{
  "num_key_value_heads": 4,
  "positions": "rope",
  "optimizer": "adam_atan2"
}
Each number is 128 + 32 x the weight over its row's rms, rounded and kept within 0 to 255. Layers, rows and columns count from 0. Numbers have three digits each. The size before them is the row's rms in percent of the matrix's.

# layer 20 MLP up, 704x256, rms 0.0758, rows 639-703, columns 0-127
091:171147109200098103162129113073146081130103154108079118043149104074125107119174142109110099158090119160102081136074135079092141151136112098073166106141094140159092149160120188083124156177111078061162126119166081146102177132122137118092128211183136156170112127119201116170143160083206104194082097088132194108134078127083132084166107118132123125147122162107124156146081133150139151135117
098:094125103130145130142181201182129112189069091110096137145134133163145119113120149124103196071152131145138099149131106119126104105102142107117152088151142166135107072152119179080144129129128151068115154229134135162110184120143127120113136208126107141163142144122109124166137151121067090118160137107146101095184130138154094168121146120131125108113085180156193087098079071140104113159136
107:134160112160122152090180095159168091133121121097174129084082091097104066101108080126141165104149127163146177139112173123070105137184099120120117101103118120133131137083167053182159162107029116093135122114180060123129194124105172188158132112187114155169151152204102090109104106131138132134155084149129172182220105125122137174103127164192114139167111124185165136155142147100145174131075
104:121159136127133103186093130106213178121166156138149143130123144146154167094165180136216139127108065103110070050074107188101123107105123153096167199089158116114118097090099139142153129150167089110143111071072141143181117151109145131125166102131094092089090128087107083111148200140177076135183130122161156138121087171139136193144158087092154137138112128166151135178152096149168120138116
107:142175119091156130112166119048116144118150135149196114151088154111123158148198110116151108176099137102116119138170134164193149124092144183094141130124157060154095188080063108132100135196122107167056133111162153140204104164108108162164113108130145169118169174151084135143102102151139175113109098137187113150090157151192117142101085142180106043151159151125161126065081131155126147149154
098:113180168078129136177138128177153144116134074126050149144130089170115162160151108110085122098123163100177139174128162127149118169158091134125198139154070064131080141078155075109113143160096149145105145128121138092117134121167095081062178093108110130122072062160122125151079095162123068104140133130143188186102171134107100156107147135135101081146160115155151124137149119101085140135103
104:098159104124115103139117137105162102147161168103171106115170179055140151131141121174107106110084102166157122166117133151148122113149132075174186158108061147113084147183152097121151184249126101157128139053123165130111107113152173184128134082075106178117089099213146125163109122105136153178084159086156102118176155097176146162098090064128164148143127139131173156151101107135148106081070
107:124205136099122184195164130138127095102149126116153125174159082147104106156104158131111108173091093156132124103124115060137115169083122150123125113111184179105123134100111053151084105148141159114183102155131105135152131144144129132105206101127100076133102146126135147108134110151091169046140113086051177144154105103154117107161138096101176136118164188091101132060163153094106179092184
103:047133133174126112132079114154175136141063095080149144166173046081150126166145168145138118138170065140121128089079192183123152158125118093153166097103185157178137102150104113122121084144147134095099115088119146093137133111114119174168181183143113069131103141125112180158150167137096150130105096188114126119158138093150093118165119120168134109146244132187054124169144130073097115099144
100:115133094173141144100136092168119125077144102126159116115102129173192112171111122191164115149147131146115163101157121176121062111129166105127117120143189083132131120125100135200171128124082128138128148137125147161185137109105162072111170162109229149124135182148090090165049172133103164135154125114109120166147100081138125132120115122171107168150146107167118111141131106103151064138166
099:082101142206055128116143159078198155131103105043170126255105097142158162078108148132099147119066096118144163113111105087119124112149046110121153086151160144095168111128162102123076098130110095103173119092182126144124134126149130201170049153122128108153161097060149164117183113131095140059122114089185171124142133194121176107152138097103114151106131119158135101162138138108141113107117
098:102144149096187088196118078133175159185102110104118150107152145172190106182138153114113113116113164125175168124081106128093113141120085123135164119098153158204102123145091128096119075086173075167178146163141094145100102087189119103117148116100082158124121125076114206149101160125142122103059121147145148138134103137165124180096140142105130062147103120081078152163085055176121070148133
104:100152189113133126128092154104081150135148124129073134122162148167133126136129098114105167130095117125166106132094092071186180156148148156165124135099061113091068092203130138077141120114139081110100109149062157183097095134115126127086104138128169171179119171142140105121124154147142117169156142123119133172140190188092104085116117134147105165113061058073067121114133090117107132112094
099:180109097082130086163137157192093123159143087118094148091209081094159133153114046170104136078029066115161183144107176150106165126103096140187196145116083162125093174123158133081117161112115089181177150111135135084091138129098152136120103133063175149184113098084115137183069116131118157158172131140139114114118135086150190091097154141159164077089100139184104138149147102165145096099106
111:134162114160103117141188177129107136166145094131133090227126100124096174131077170154164142153100123169146099157115144095146130113116099150147082166085137155122075167120081226140069126175113144101118141126137114134152162149060137145144131151095111158122102093152144115145164122131141088118121210138154129088110159128167093174097120090151169071139110150128142161100152143182135104116120
105:118102152088172133183212110153035191075115090155117125114106132078135121163169118168153141124143035110157158100096066128149129133080201131129107110167093145144140110125107124188173090119127132118130113133116124154143104098104102121078127047128196122052146114083180114154169085127060130120137167111138117116109124175157132117114160119140125145122144043066140141154141130084147092095165
105:131140153105084153138186165118151127126098172156123145110181124109137128110110135143133138153108116149169115132108175158108111126125151115068138102138079180134151184158086126176124056135125136143138085148091039095096169152160127097114054151095108167113086166166158124128123106101079066119095171134097111053116111120128125110120171142153163103099132107187148154170144127151147150151125
098:110085160152112151117070067150130124162086153120113093101150156110145132151129156106102113143172121124156114157151133115125138135070105127150071139137085099208096128084168141115150124160118152131143152097168124129111095145181080140093082111096152086139105114139148128123074179142114116123188117106139145138145161135079151127156112112126111142114122113193114163117125151166075153124139
103:136144157087108140090108056136105114143169072095175142159111095188124111123101113126093166089096109107122143172102053126146186104076157150128113090123181118099184105126095145077178186155090169125116138176156172106171105148118166147104146114150134129110058147163148139165124093164134097137139093162118122104169121139074186163128156143077135072134133180094144125116171151139096135164108
105:058128143115085100122107120092095087160132133126114110161131160117108118091177138153123130155144119128190112090127140112101122137161145106169161136154125119101150186161106176150117131104159104129112138102143093175169129147125098136206151107179119198115205139119191143153172119126117127146093118164079120140124143122106149102140108109121104132165056114110205110107156101113158075104176
093:111157171123153129168114181152161136134134143125120139130106105108109151152106156117203103101110160157096121144117075117140078129122107115122130116122118157099181131192122139083158168133144114149133109115144093107081121106176140158152137140200111167096141170114169128127144107101130143188098152125123084138121169132200137148170152157146098108168076153073146097093121113084170091180131
092:159123085101105200147138144129138163084076077171144128164068107145131134106134123132049112139184104085130086135098111147105173068112113144089072149152151139114086139190134094035123073148101108134158145109079122114085152121130144162159118080097126123195101070090100152190095107123117141195079118145071106105152136116147114191107119092142169149153166085070151138141135166195134160137118
093:163100091071080090099151102140177139123120136153117146116165126158142105172131116129157095093107102119113076089154086122154183141166125052131113133122106113150152147093165150132086097152135115119149172085140154135156157145174156141104132158060127147120186082143133158104143088133129136085171139204074193137134161162133137218126128123174115175097049137106102119235095120099116154185141
106:116180159140140177073127162142069087169122075195095110123142122093142152097102104092142089126131121098115117065135161118150160082099112134156165121105196084069098068085136147128167113113161137094083088108150122117083167078148110174112129097145114046122089144137076066070149132142124169087136134100121127119158104115125177105099157157136114135159125178162116128170175192097123152085088
103:128118084182150120159119131107109108125118134136198127170131128101205121079147148090146145019106075172182157074131168109137154110152155112144153122151153141140139104135118128177087118202138152114140071136087166122140102122104103157114197115112120105131130076175089090092093100142132147143091150115131102102097130095130092122070122103144142185129177194136153123091176162141059168121096
090:147124168150117027101103087088128151127144169158068140087145190108108070116118100169170141065120132085100105137132121109171088139086139116086162158103154124154150181157215131172150136151159163161078167144122119151178102108149096126120137065054102144102137119132141122140145149089143106139104127160187145169131141103140160084142113084140134137083124116084140140057089143200112068101107
097:139154131146141187110147091133087128133097098162104109140137081117101117121163080139075139131108129109203147091117148101125111160183131149098133134093138159088156127127054168137120148112055098157114150125182104093080121137153169132145118093059172105088156111117087117189160070125121085141120136111136130066157111124057107120095066114149177119151177161123174109156123147145086107128149
099:112148105151134113109166168089075104136095116118142141129154097164112108118162170116130122122076127088116125116162179108079124029138145143113081158100088092138144105174058083160120138081158099092162146153096153091168171095188147132193108110091095148112096157072103091221091081168122077125126126089135062106143154106090092137117140158132209161139121158117166158087152133158077137124153
096:123111112124155129120143108164094126160140126182126083163188118152148135139134129131161178124139106154088149065168135175163126111189134139123127116147160108059153092173122107154180125166111142137120132136176090121114074044124128145090107128083135133106132062093111190113122138189135168149179151139164122164131120068151106138166164147123109127108112102103156167118091093121176065115156
100:131086154168147136110093093116148144129124092102166163139125088114178214116080098115124146137114079141129090175168161163104131188133094130122159098135181172163138076079069127117144093111109164090115101088174126113127097087066160192199165128104153141088095077161147104160141092128065124138137103147172105100103125122121144160118065074118160146121118133158086162148146149051107113140207
098:065143126170125127190173140156164148030146104124162129103188092171114128129145191157066121103157109168151143080172130116070128155128085157140145115106069082221074124102090145134142100182139162123134103143122104115220096137133099139106100107164148142072082154173114127170114075115117142182102153116154118100129137108077156187148088133129151203161132144131144125183151159124108135151106
094:141104165143113143161117105143157131148144168050107076108118165106156110109162153147109121136104142147077086142097145094154103099188153120079113081161130088144094094096117142133080143120149046209137116135154147167109140149180167133108121161097090181144115097174160131138154171103193154107127138173159149085121104117132112067104131092125104173067121044096118115078089125097113099140165
103:139154173174190183159126130118093095126164145053124101157157186138170099147137129179108102109130072125125163130175128156151179130091104118101143143129143161166094151110163104130098082163098112077100062118168108146115144089112127081037212130104118144120154159142131160097160099176126195114149160129154167109178174075112127125134137145157151133123110095088159112124123125108160154167149
099:143093147139127122159139142121132166153159098149169139126093169170090173070116124102116145143128127142113122195105141140140089126116138148148149144121131118178159181156132167135063093132108115132167056187102116107129054101075161085128177177126145089127140097159136217120147091144119131107138133117159165176138169168153149093136135107111107110117137092128136139157144098107173161093149
102:097119169096126097165119080080161143131126080133128130175154104141092147135110046126115087117079090089140136231095073100155133101105065163141157142148082163088106153137094154112130122156105147118151148122089102111103132137133103135127102107184129123091111147086096138064127190107157092167168094160081143142106096204083136158174164168133148116093142093124166159105156113124100142168109
096:109153149161095203126154195103086137126125109088115178172091164107134188111099132107135106135180123131134090144138112087102176085170121115123148126147133162103101098098135155123173140079136078157107128161113059114161140099106103121159126211103139114121105118079122090091130069126127139153123118060071138126115153146127096145163110047101115191142130131116077127162152098098157146130134
097:060100152182172144148161167154187106139117138104141136106177119123098160154140136208134112159161108154201144096131109125161146083164163123102134172123113129078150137123100093122145156102117134107173114138081140136136114114165133104132122105162130180150101131157077158126176154150112189089148188163088124096130076104118119152116112140136097198180137107058167193057083061123110173128154
100:211133071151061108127116123101064152146168123087133106166164121179101131095164175121121113136156168123099139106175136095127122132134144111161111068110062103084133144061130155167118096146178160086117158148156126097166131089082128129172083166101161065123197100152111103142144099153148144074106111092147119100107079125160190119154165093089135106122119110140157119118159107213147156138182
106:112134145145055166120151145143200158079113168105147108102094093171094085097093126034075144127108162127152105115120116110130172133147146121128134158097109153171138152122105125207108195183128125076071133122077167140125202107142134124119164096055126166149139111159129119115095116135115112171115130108184120150124127123082143133120113085125164095108085141143231125145148091113092073075103
102:134115101132111096130106132124179155113142175127150086131087101131081135090134112123145162178123155107165146128088098083146066135116148147114105161101128150141184126154156120110094116145126140079112121096140141186119105108134181111088098117107161100082056196175114123129143107093118149125099161159132148134098091105080151076082080162111159132142153155137083161109142131073091136089110
101:174168144053086098144149144123074094103108145165114120116118149135088093120111141135099191129122140124148103108152139096066126132130080128138103132107129075086106128143137089103068075093147170155165154137125124087132143092122154118070140086134155104173160163170171112116120162172143145108049141095087070111086179141114095138141119063154168162118116152143096136144127161155094110100112
102:151162111135104128069158136103092175154083112115112145167123110158057138140082072079158065158121124100098083157112147145171113065068140145144141141111133176110112123127138119147106163148165120144174158117139190109129181142125135106129098174106137098147129101157150095128102075090170178087096094114073107138125095071060182121141122100130129130109095090133107104081150151140130150094143
103:092113117134170068125160160149047115125114130202123149093128158150141134129144134130150142149171107099135135162116146102059129115091168098089144159138173120149131090099161125151151083059187100149126208105184076124122116093076126102137199106120119124145137163073140163129102151128114127128124098150106107114107142112161089097104168103097098063178105166155071113092139104143097117082098
104:066115131095150145094211154148107162172123148164181187161095117037071102178212098136110112125081134088109121193119120078127159147127131131102136174168202125141062130181132146124126127073168106158077128128114154134122186084110166118130175127157116164140131081109093171166136126100096148204070115141132137083122138184117113089129107194066145076119166156107147085113134122128146102152094
098:112074115105112166067156073158128097168135138117189114101146105160124174113098118174083129174142146074109152144120131128129128125160126150094234063153159108092122121061182111120143103144163143123131125137152120175064156108095129162102147173181163179168118141105150083191110114137094122107115123120122121115090074126146096139154152108142128173149086138170111117146139116170167161162096
091:162134143152150146156119126130112119080241087097138104133110085117160107065172175118138080140082115080164104119103125113124180117156142162134119108100138084075133110073132175149124182149070135129151100146146129079166206116122090110112100140162133138050147113143136104152143067162083135145115103165151170119122102132159141144137165098140131138141123174089119141110160135180092130138151
100:095134161147101173116145121173078129094105115162152146117088130138129122132179107175174164123172074179180118119138110091104080138152180132123130136158115090125120146085129141143168111144075169077118067072107116098076176172146143127105113159103145076108108127138130115057114102180150155079090132081066096140100138129176134073195186117164131193105124131146214182120093141058102132118086
096:140164128188140180147108118092109143142128159190090100115154093102123129103040103110136069085111213149100121099110137116159119118128117120136150151128151119107119133095165165133106110159137145100022137115179123132164122096133154139102164144126154106129137161121102126134117179162107132075151177107082165181129123141052146149155160113128193146125133088110119142105164150154085176081118
102:132159104141147086155124102160153078134126138106132170145126082126080104105147111135126138185153119073131118176139106138121144118099134143106141153142071128097167138105144140114142140121114171143106174130180117160075100140145095129118122088115194114150125114120103113148157164112203150091178086202171123153177121106092231145126134130122167073097113088125139065074149157145151135151138
093:124194157105113129172109179064125100122137127109185110115119139185122119064100130151169175133136135147146087140123068255135097135124110079168112128124136063121149154159099138104108107058105109093116119120123076123175174143126088170128150104154121089188058170103121165129142171157082087098151143122158163185168143164185121111130106115150107189126083103142135132133181108142115123147132
112:154095132136176109072124122122083153144088119137150093071156126107137084141112069126116145088171093136110138133150210141174170128167156092170132168083147169112169103089093078104136117100153176101189192107117144070199146111114113136109112098136115129058055111083114148140181133146101166097116051122164113091111133105134108148137119134167107144140055102140166145108101097133147160108152
103:126177122100122108166150205089136113105140167097161103129165148072124152101162133106104175152141157127120138100156100109111127195129155076123122134154132137094143161105139124099106125094143124071143201133129122144182170096092117149126157089088128139062121090154177106115190132130089135140164191147190108088146077110128176095129065089169119097128125078136123167053105109102153063186111
085:100148122179105162158103114131171049168168111135116135114094126137101122160121128163174166103115168096112169138198163160148128085118112077107123139144160164083127156139077189149143090184101118187120194137152169154100085125126124165093113124129125131064164133112153127094146171168136135141156170163128115165141152115116095105108172124098100148093036092156188171124113104122163140159155
107:172167152163105116097184059151137129146135112113129115114136096117107077153157144089081152123120146121187139104112110116129144097143110107142126112075145130132139093105062091075085195128109088056139084135127173088152085135103144181170057111181127161140138161142134102168100102175118077143123106091109183140131155058112069161106126153166165091136147078120144148121166117183151118112085
096:163117074106076137138110106127153085114168097123136130131139128121108118124135098101170160161109181100173184120116092144146163145150096074082135151124105137140153195143095090052163125121080151104103121106096166197127087112119153069090130095107116171104150106115053080134113136132153126163192099161142177108116117124144062156142116112112070126135140109065144145086102104068071156082094
098:139154171137162146092139074156036157110161078118164106122091148136124078167097084152115116097158134037122082135105065068068077136120226157163103146099159115154155126152153193125110122088204105178140110194112098109152132198164156126132151228116150140166143128139130166135068081155138134144122141132164139080116214066090137169103112096104136163136089118093127128133131144157102114151084
101:143092151128100087075143085115116114074121112115132116134094097123158168109134122070112107133121120123118043098058029157147178168114150157132178104191114141126117138114119136192163142196060093072135099091103148117096153143136173105088126127125073176117139122130156116143135086199169078173124116133120121142108127127171159130108121160087160146031168181134116154142100129119179123109109
101:136175095142150143152126150093079088162113120173130061161122163143130171121155109147121166161062134156136152149138116134082161128103165162224110075120167167142167144087178106137200143094132118116096118117172131180128125176159178089128120135146128121037087214108096053098124134173085120058168110115182043095164145107111114118089110181143118167103132152108164156090101152068124086100157
105:133126133123117135181131145105122134107106093046122122203175191099096137110161101094100076095175211140079115120157168145126153154091090096162175080155082211140187093143129155114071187168143164097138159101160089115159082123115103139130106142085137125086116105127087085159137177197115150149188170114117150161120093142130179159179102172109138074118114158138125168098115110127102138143092
100:120077083093086096104166148141114091100130137117080147124106136172102121152109116179148082167159092068145095128140050148094146089082119120164084120033095156154131127156113082116161097121116221065107148146099175145095151124168144093081138102137131122160091194084117099139128146169112161120171195097105111142136172125131123180109113145108081147132149108158075159128110172115118136126104
099:131095196121149089120142117128166081083060110161132139130167156149154106169109173075134089103127162130102114112158115153160178092141148148066092126103122171131145138116163171115147148170128184190156169146124112151146136104129102161134120172142130118117131092156165127173148128128143127125136192115144161051075123105149148146112135105160098115158125153079151163154144088117183079178095
083:075149103130161126103073137162084162069111092094171124116146149111126113108146152142128130097135105105130181128148148080136139202140151109066113158149152066127105120120174142120167160154185122161164113137136090131150125112115115133144116213119112127106174182117130120111120097213214092135167093155162127116151145151124137063116111079072181099148122099163154099133115094070115106101155
102:131196167157127139122115174078123122155132081058180133117146143149173110183126188102138115144128157174172148089092131155138099087115147090137132141094149099080143132077105196139095084127141067122085102099194133126150103120162132127115122145137116129081130184079175107087105115097165134151093150148176173097129144133074131077141119124095136133079143150123164154109090134111129115170125
093:148083073124145105155106175152147099128114121090116132122166079127099130133103163098127092157124180151154135067151182123095127089096162084094105075136169129119138205134135125110117113095099117150084091079128158187145155148129160053091074089067144105111158121095132104152148114162064116083147081085153126152163084098114143162156088115151169114149149061151192125125096076139112124079129
098:121176121175188068074117113124107115159157100150122201072155127090090145094196141160152129158053135140092090083116156123147124117126127096179152102116112199149153150085129102119143122074149093144119148115132152151094140150129135168150144189139164110151089185167150139143131158133125161139171144108147132108169117152097148103198140121130069103074101218156094117130118171127130146141205